config.yaml
head_dim: 128
vocab_size: 8192
norm_eps: 1e-07
rope_base: 10000.0
init: "normal"
final_lr_fraction: 0.05
batch_tokens: [65536, 131072, 262144]
Each number is 200 + 40 x the weight over its row's rms, rounded and kept within 0 to 999. Layers, rows and columns count from 0. The size before them is the row's rms in percent of the matrix's.

# layer 3 MLP down (transposed), 704x256, rms 0.587, rows 102-118, columns 0-63
106,318,188,163,236,212,235,213,247,130,133,181,169,209,141,222,142,203,111,195,249,265,192,221,144,125,182,269,136,120,222,162,175,176,232,141,106,242,226,163,294,158,261,212,217,186,198,184,244,236,189,153,233,161,221,240,209,230,140,204,199,159,246,200,191
109,221,248,234,226,261,223,208,161,212,165,207,241,161,160,201,173,212,153,223,115,158,203,200,108,224,96,141,199,237,180,157,259,134,182,157,155,193,210,231,239,216,211,170,141,202,259,162,169,239,208,222,160,177,183,155,141,185,191,192,223,203,221,137,278
106,243,163,228,226,210,133,229,192,190,116,202,208,208,215,247,240,263,227,272,188,177,245,177,186,188,280,122,182,192,197,186,235,172,200,186,217,202,211,201,189,202,239,240,198,145,174,235,171,177,200,187,206,208,182,242,245,152,269,210,199,189,186,87,185
096,211,203,203,235,220,215,310,258,190,208,227,155,167,186,227,187,247,210,208,208,219,163,205,252,237,183,214,136,267,163,231,204,206,257,221,123,156,273,242,158,200,231,198,190,174,243,171,135,198,182,212,136,128,183,219,161,166,214,178,178,223,139,200,213
103,197,143,184,189,215,197,261,272,173,223,226,213,221,166,216,199,78,211,225,227,220,144,166,197,173,217,192,123,229,140,164,129,230,159,186,254,212,301,214,228,146,216,184,223,244,181,243,187,151,160,167,243,245,208,180,274,205,237,214,175,196,141,195,178
106,195,139,152,187,198,136,288,200,113,175,121,174,160,163,214,128,144,194,233,195,221,235,229,195,199,227,170,214,192,238,234,180,232,194,210,189,117,164,183,212,209,231,130,124,134,239,214,212,148,225,221,247,266,191,179,203,182,195,158,203,173,209,254,210
100,172,169,206,145,173,140,143,194,233,181,173,203,213,194,124,245,232,215,204,191,189,162,248,263,166,182,189,206,126,253,243,151,240,189,222,240,172,246,259,174,250,130,207,172,178,135,205,115,244,199,177,207,222,154,214,232,170,213,213,179,192,217,168,181
100,165,192,156,152,244,186,219,165,222,228,197,172,212,204,174,216,174,206,136,266,150,221,179,226,235,160,184,170,161,177,180,158,110,263,168,202,198,238,162,199,280,221,242,273,223,173,194,263,264,226,180,152,185,238,209,281,186,189,152,157,160,238,157,190
104,158,237,221,254,153,139,223,132,188,219,247,169,184,241,269,192,191,191,201,255,222,166,183,214,152,229,174,236,123,115,194,223,194,224,210,178,244,245,160,60,248,174,199,226,181,180,150,218,207,148,145,229,187,286,234,190,197,239,134,235,165,197,197,223
103,170,212,210,192,142,215,134,204,185,156,187,168,226,218,93,165,201,241,242,190,190,200,263,143,290,256,141,211,137,261,167,213,208,158,212,209,125,269,190,197,324,294,202,184,193,170,233,195,174,222,133,171,175,258,217,171,223,207,183,182,247,226,193,158
098,229,211,184,209,255,180,189,191,233,170,192,253,195,220,257,148,155,157,65,217,190,302,129,173,173,237,171,150,123,214,222,184,187,196,115,208,230,76,212,217,226,192,198,216,250,206,244,210,200,235,190,150,128,230,179,205,239,185,158,257,232,184,196,223
105,154,172,119,183,203,184,221,306,177,140,189,219,222,158,213,162,228,171,231,255,226,198,205,225,130,119,260,240,213,176,191,160,240,189,159,215,200,152,221,205,264,194,183,293,163,226,186,219,159,162,215,192,276,182,223,141,166,153,247,253,235,108,209,256
098,233,217,196,163,163,250,200,130,269,119,178,234,157,215,220,192,210,160,135,174,264,178,216,166,153,239,160,232,126,207,188,201,205,220,173,162,237,184,160,202,197,239,188,245,201,181,224,202,219,228,232,248,278,213,192,265,214,184,178,188,231,162,124,132
102,226,181,118,258,170,160,153,222,228,205,211,124,252,198,214,172,251,216,176,129,173,209,215,182,226,258,198,244,201,245,257,240,181,181,128,163,235,223,218,176,204,196,129,171,171,197,262,247,233,243,177,194,263,233,135,224,161,206,184,201,227,182,225,224
095,205,161,192,234,228,222,173,276,222,210,148,220,270,162,163,236,224,154,208,191,183,156,241,222,137,279,131,196,200,214,178,181,232,190,102,177,220,179,221,173,165,266,211,192,208,225,158,193,168,193,137,222,228,222,229,244,86,194,230,246,166,174,187,153
105,206,231,221,249,141,225,203,175,139,169,257,216,179,198,220,252,142,112,242,249,170,186,248,210,233,139,235,169,102,179,239,243,207,235,184,173,179,273,269,118,217,230,125,181,229,227,234,166,173,225,209,278,250,215,223,158,176,178,189,219,234,180,161,202
101,174,194,218,228,206,271,287,281,187,183,190,240,184,260,133,222,150,174,169,204,232,156,194,198,217,256,228,176,227,190,198,209,231,163,186,247,259,155,246,184,141,106,147,159,281,202,174,124,195,194,178,182,220,211,122,212,192,185,203,191,87,279,241,247
# layer 3 MLP gate, 704x256, rms 0.244, rows 103-119, columns 0-63
108,126,184,185,238,215,203,208,228,164,225,206,201,167,209,168,228,181,171,151,318,192,189,130,238,199,204,246,192,196,184,276,181,214,158,250,242,188,158,122,187,215,143,225,237,230,135,199,226,193,166,178,172,243,264,171,206,219,198,191,177,192,129,195,158
096,136,232,190,198,119,198,191,215,122,176,182,175,267,192,202,243,187,251,223,257,233,149,298,239,242,120,264,210,198,162,212,205,161,238,248,162,209,273,207,184,267,229,250,183,237,197,166,157,230,221,242,220,264,217,210,252,248,209,211,215,181,164,221,155
095,183,216,111,252,180,201,220,238,167,269,206,171,162,185,139,207,151,215,180,188,231,211,219,187,235,195,143,189,171,159,228,167,248,267,181,197,142,189,221,206,230,173,236,258,233,250,186,140,157,204,185,249,172,114,157,265,257,120,249,219,231,174,102,242
099,199,214,169,199,160,157,205,152,161,137,248,253,184,173,132,139,227,202,236,240,187,157,204,172,217,252,227,203,198,189,183,151,193,253,242,181,217,148,249,232,297,225,206,167,201,240,260,193,236,152,283,98,205,258,209,248,179,276,134,218,164,220,197,179
106,293,211,169,209,189,176,211,208,142,211,227,254,201,299,239,159,267,195,120,185,182,232,169,205,192,240,218,210,177,222,161,174,177,188,191,201,242,88,188,331,233,239,206,210,174,224,136,166,136,197,244,260,217,184,231,256,183,154,130,184,136,166,163,211
104,225,220,176,236,164,110,197,203,135,173,205,276,217,195,195,153,167,167,100,175,169,156,98,182,260,232,180,233,155,286,217,225,201,184,191,248,190,203,148,164,175,129,127,279,212,203,254,236,142,153,246,145,206,205,193,224,218,214,219,184,222,153,145,219
100,231,181,233,244,187,188,125,153,246,171,142,163,135,244,201,208,210,246,129,234,286,233,165,227,246,224,206,216,147,149,175,194,170,238,234,154,261,217,217,144,177,140,293,182,192,199,174,139,252,182,188,170,168,209,215,221,215,218,152,161,218,195,207,149
108,230,235,289,165,191,176,221,224,140,198,201,162,128,190,220,210,244,213,178,275,194,225,202,172,224,219,169,157,123,293,146,206,231,152,212,151,206,155,205,169,142,258,232,315,182,233,192,215,190,187,152,254,137,219,270,170,170,145,125,235,121,241,159,194
099,216,182,129,223,230,222,212,129,139,148,209,199,211,170,214,231,229,110,275,231,168,237,140,177,174,208,222,216,199,156,227,218,154,93,200,219,160,183,234,220,172,184,220,203,149,188,181,197,167,165,169,222,244,182,184,245,216,274,252,168,185,224,196,232
100,222,169,166,239,281,157,113,174,212,187,217,149,266,252,220,225,207,175,181,200,166,217,148,193,188,196,237,256,297,214,170,240,238,186,245,156,177,206,184,207,199,229,206,208,206,267,172,196,157,250,232,168,168,180,149,285,150,248,188,215,174,148,194,164
102,189,220,195,278,223,230,191,237,146,149,227,217,191,210,226,196,131,151,177,173,264,216,183,226,205,151,228,138,245,185,155,162,188,189,210,188,120,217,152,233,212,230,212,212,166,249,231,207,184,172,290,210,195,191,218,220,154,181,204,209,185,205,166,209
098,232,173,180,186,227,228,163,210,133,193,209,218,202,231,191,214,151,293,145,202,160,181,235,206,185,240,211,222,300,198,193,171,204,220,218,205,162,173,222,211,226,302,164,150,175,152,234,157,171,234,156,238,170,178,154,161,170,210,208,239,154,238,215,172
101,222,169,191,197,196,274,279,270,257,180,250,189,216,181,182,219,182,212,207,240,232,140,193,187,241,159,208,163,199,282,188,266,110,242,165,221,145,214,230,156,275,190,157,268,194,246,196,237,232,164,198,272,322,197,156,182,200,222,218,245,173,198,193,158
101,197,244,120,286,122,168,255,217,267,239,178,208,243,202,263,251,238,160,231,218,225,189,166,219,230,219,155,222,181,203,159,120,123,244,101,153,154,245,245,220,149,204,179,168,137,185,162,208,251,223,129,221,154,229,235,269,247,176,185,141,201,225,214,326
106,199,247,155,181,235,95,230,297,199,133,189,222,193,129,181,222,200,146,157,333,193,290,155,180,277,218,187,164,209,201,189,207,216,216,175,200,181,197,245,191,250,129,233,240,157,215,170,163,185,241,240,154,218,253,127,152,176,230,198,239,140,258,261,178
098,209,201,205,187,154,186,172,185,187,134,186,263,209,171,167,252,223,175,183,235,158,245,242,178,165,217,151,254,196,275,258,256,215,210,140,202,174,236,236,154,158,220,179,225,159,213,231,240,217,167,265,220,357,289,264,188,196,187,222,148,271,143,252,168
107,157,207,209,201,279,230,175,205,264,208,133,215,221,174,178,266,239,194,198,186,210,184,213,198,122,183,207,205,187,180,214,255,223,203,231,258,160,225,211,268,215,190,241,212,224,203,158,233,212,123,227,217,214,198,195,186,148,141,228,244,179,163,158,182
# layer 3 MLP up, 704x256, rms 0.281, rows 103-119, columns 0-63
103,233,198,163,231,230,196,233,176,136,241,283,177,253,207,212,202,159,239,247,186,204,200,218,286,180,262,173,146,216,219,155,96,287,186,217,192,212,229,174,135,201,188,214,194,159,141,250,240,187,215,178,225,171,215,196,267,222,199,140,168,226,231,183,217
102,259,183,180,176,194,193,201,245,228,182,170,235,101,203,154,248,125,203,282,209,250,216,111,184,185,214,213,201,203,225,241,259,188,180,226,188,181,175,173,201,165,223,189,181,202,131,217,204,176,206,166,201,193,153,159,169,151,221,209,180,280,168,207,269
090,181,254,131,193,176,173,198,163,196,244,200,243,130,221,135,266,215,209,132,261,217,193,193,163,215,219,187,198,163,232,169,195,182,226,113,141,179,191,109,119,191,265,225,209,201,248,264,135,140,229,267,184,236,165,175,235,220,249,215,193,172,168,161,228
102,177,179,171,204,220,232,173,195,173,219,191,257,195,249,201,205,266,201,240,163,190,177,212,192,240,240,150,167,227,201,199,175,212,223,153,295,277,172,165,199,230,207,228,130,198,189,223,235,170,203,196,110,188,243,192,217,189,179,188,203,156,171,198,230
102,139,146,128,211,171,230,241,244,175,161,208,159,151,257,182,172,202,178,183,134,159,195,166,183,152,150,242,196,175,155,179,185,187,222,171,271,212,262,202,196,182,269,206,210,239,232,137,158,193,214,175,161,218,233,225,216,207,153,237,181,248,144,106,131
099,139,225,229,166,221,249,193,201,162,172,223,205,249,170,227,144,260,183,167,189,228,165,142,221,200,221,182,228,148,206,215,251,327,156,213,202,171,225,153,150,151,197,252,292,261,121,162,270,167,198,206,255,202,145,170,266,153,248,179,179,150,231,217,230
103,272,198,166,169,246,230,262,285,181,208,198,149,201,208,152,184,244,185,209,215,164,162,185,150,196,176,223,215,179,229,137,191,161,204,256,151,247,222,245,172,211,222,240,205,222,132,214,191,265,243,175,195,235,164,182,166,313,229,174,153,145,197,221,251
101,170,154,252,249,181,215,303,210,192,254,198,249,150,226,172,185,152,128,203,150,254,142,238,215,280,202,243,286,266,215,228,245,208,164,138,195,221,217,204,178,258,158,150,201,159,172,227,170,188,145,111,202,228,229,229,192,192,254,237,188,129,228,151,207
100,208,168,307,184,233,207,171,261,267,230,227,152,170,274,173,158,167,200,176,189,232,80,271,209,217,207,140,163,294,199,193,222,289,194,204,187,232,189,143,228,194,221,218,159,187,284,149,165,286,171,164,181,191,168,253,186,138,228,162,173,208,216,277,213
098,230,233,200,118,179,210,250,204,200,241,204,224,163,228,207,235,220,231,248,155,213,277,152,172,187,133,222,160,204,226,235,171,296,180,223,234,280,198,168,124,257,169,263,220,225,198,148,196,227,163,137,284,219,242,221,149,209,221,228,191,149,238,155,286
107,169,187,309,228,235,176,228,227,251,225,289,159,247,227,161,149,174,166,261,279,243,203,162,173,153,210,252,218,198,183,225,187,230,224,117,204,230,241,167,187,216,130,111,225,210,238,157,196,153,175,169,188,209,195,161,153,220,177,168,209,216,211,230,179
096,234,171,169,203,165,265,250,242,181,209,214,232,236,287,206,107,149,259,176,263,216,194,302,159,252,247,255,164,186,227,199,122,187,195,176,141,220,250,107,216,171,314,198,162,264,154,202,206,260,118,226,228,132,173,215,235,253,187,186,250,253,160,224,204
099,169,200,205,195,245,133,173,149,188,236,167,161,243,173,227,160,208,153,270,214,240,226,236,118,274,214,201,179,184,132,116,224,260,190,272,193,277,108,189,205,177,224,262,187,201,164,201,267,225,188,274,170,147,208,192,227,205,224,173,234,184,186,264,215
098,163,163,206,210,181,192,237,221,196,140,236,152,208,116,240,239,179,241,186,180,183,126,154,153,218,202,204,210,150,147,216,189,153,169,214,206,239,220,99,209,266,270,158,186,170,172,212,232,227,202,206,233,240,205,234,148,223,181,161,97,255,258,194,235
109,185,167,154,170,173,267,210,138,161,119,201,158,212,188,199,219,245,138,146,224,181,186,176,182,229,230,202,313,303,256,197,213,210,200,249,186,160,226,229,174,200,229,265,204,168,134,148,188,226,238,160,226,168,227,204,232,220,254,174,156,272,242,295,262
105,150,245,212,194,196,286,178,229,163,177,237,127,227,190,195,146,181,207,185,185,232,184,214,237,224,219,236,207,180,251,102,126,235,231,162,278,199,199,161,195,182,203,205,232,260,190,189,201,165,174,116,184,167,162,141,240,188,222,161,180,138,160,229,197
109,155,193,147,210,250,213,70,255,197,247,211,138,209,261,170,233,211,213,158,178,242,200,213,224,243,156,246,111,154,234,196,171,154,159,237,286,227,203,164,236,206,185,192,209,251,121,191,278,265,215,148,187,163,234,170,241,210,324,224,215,125,163,162,221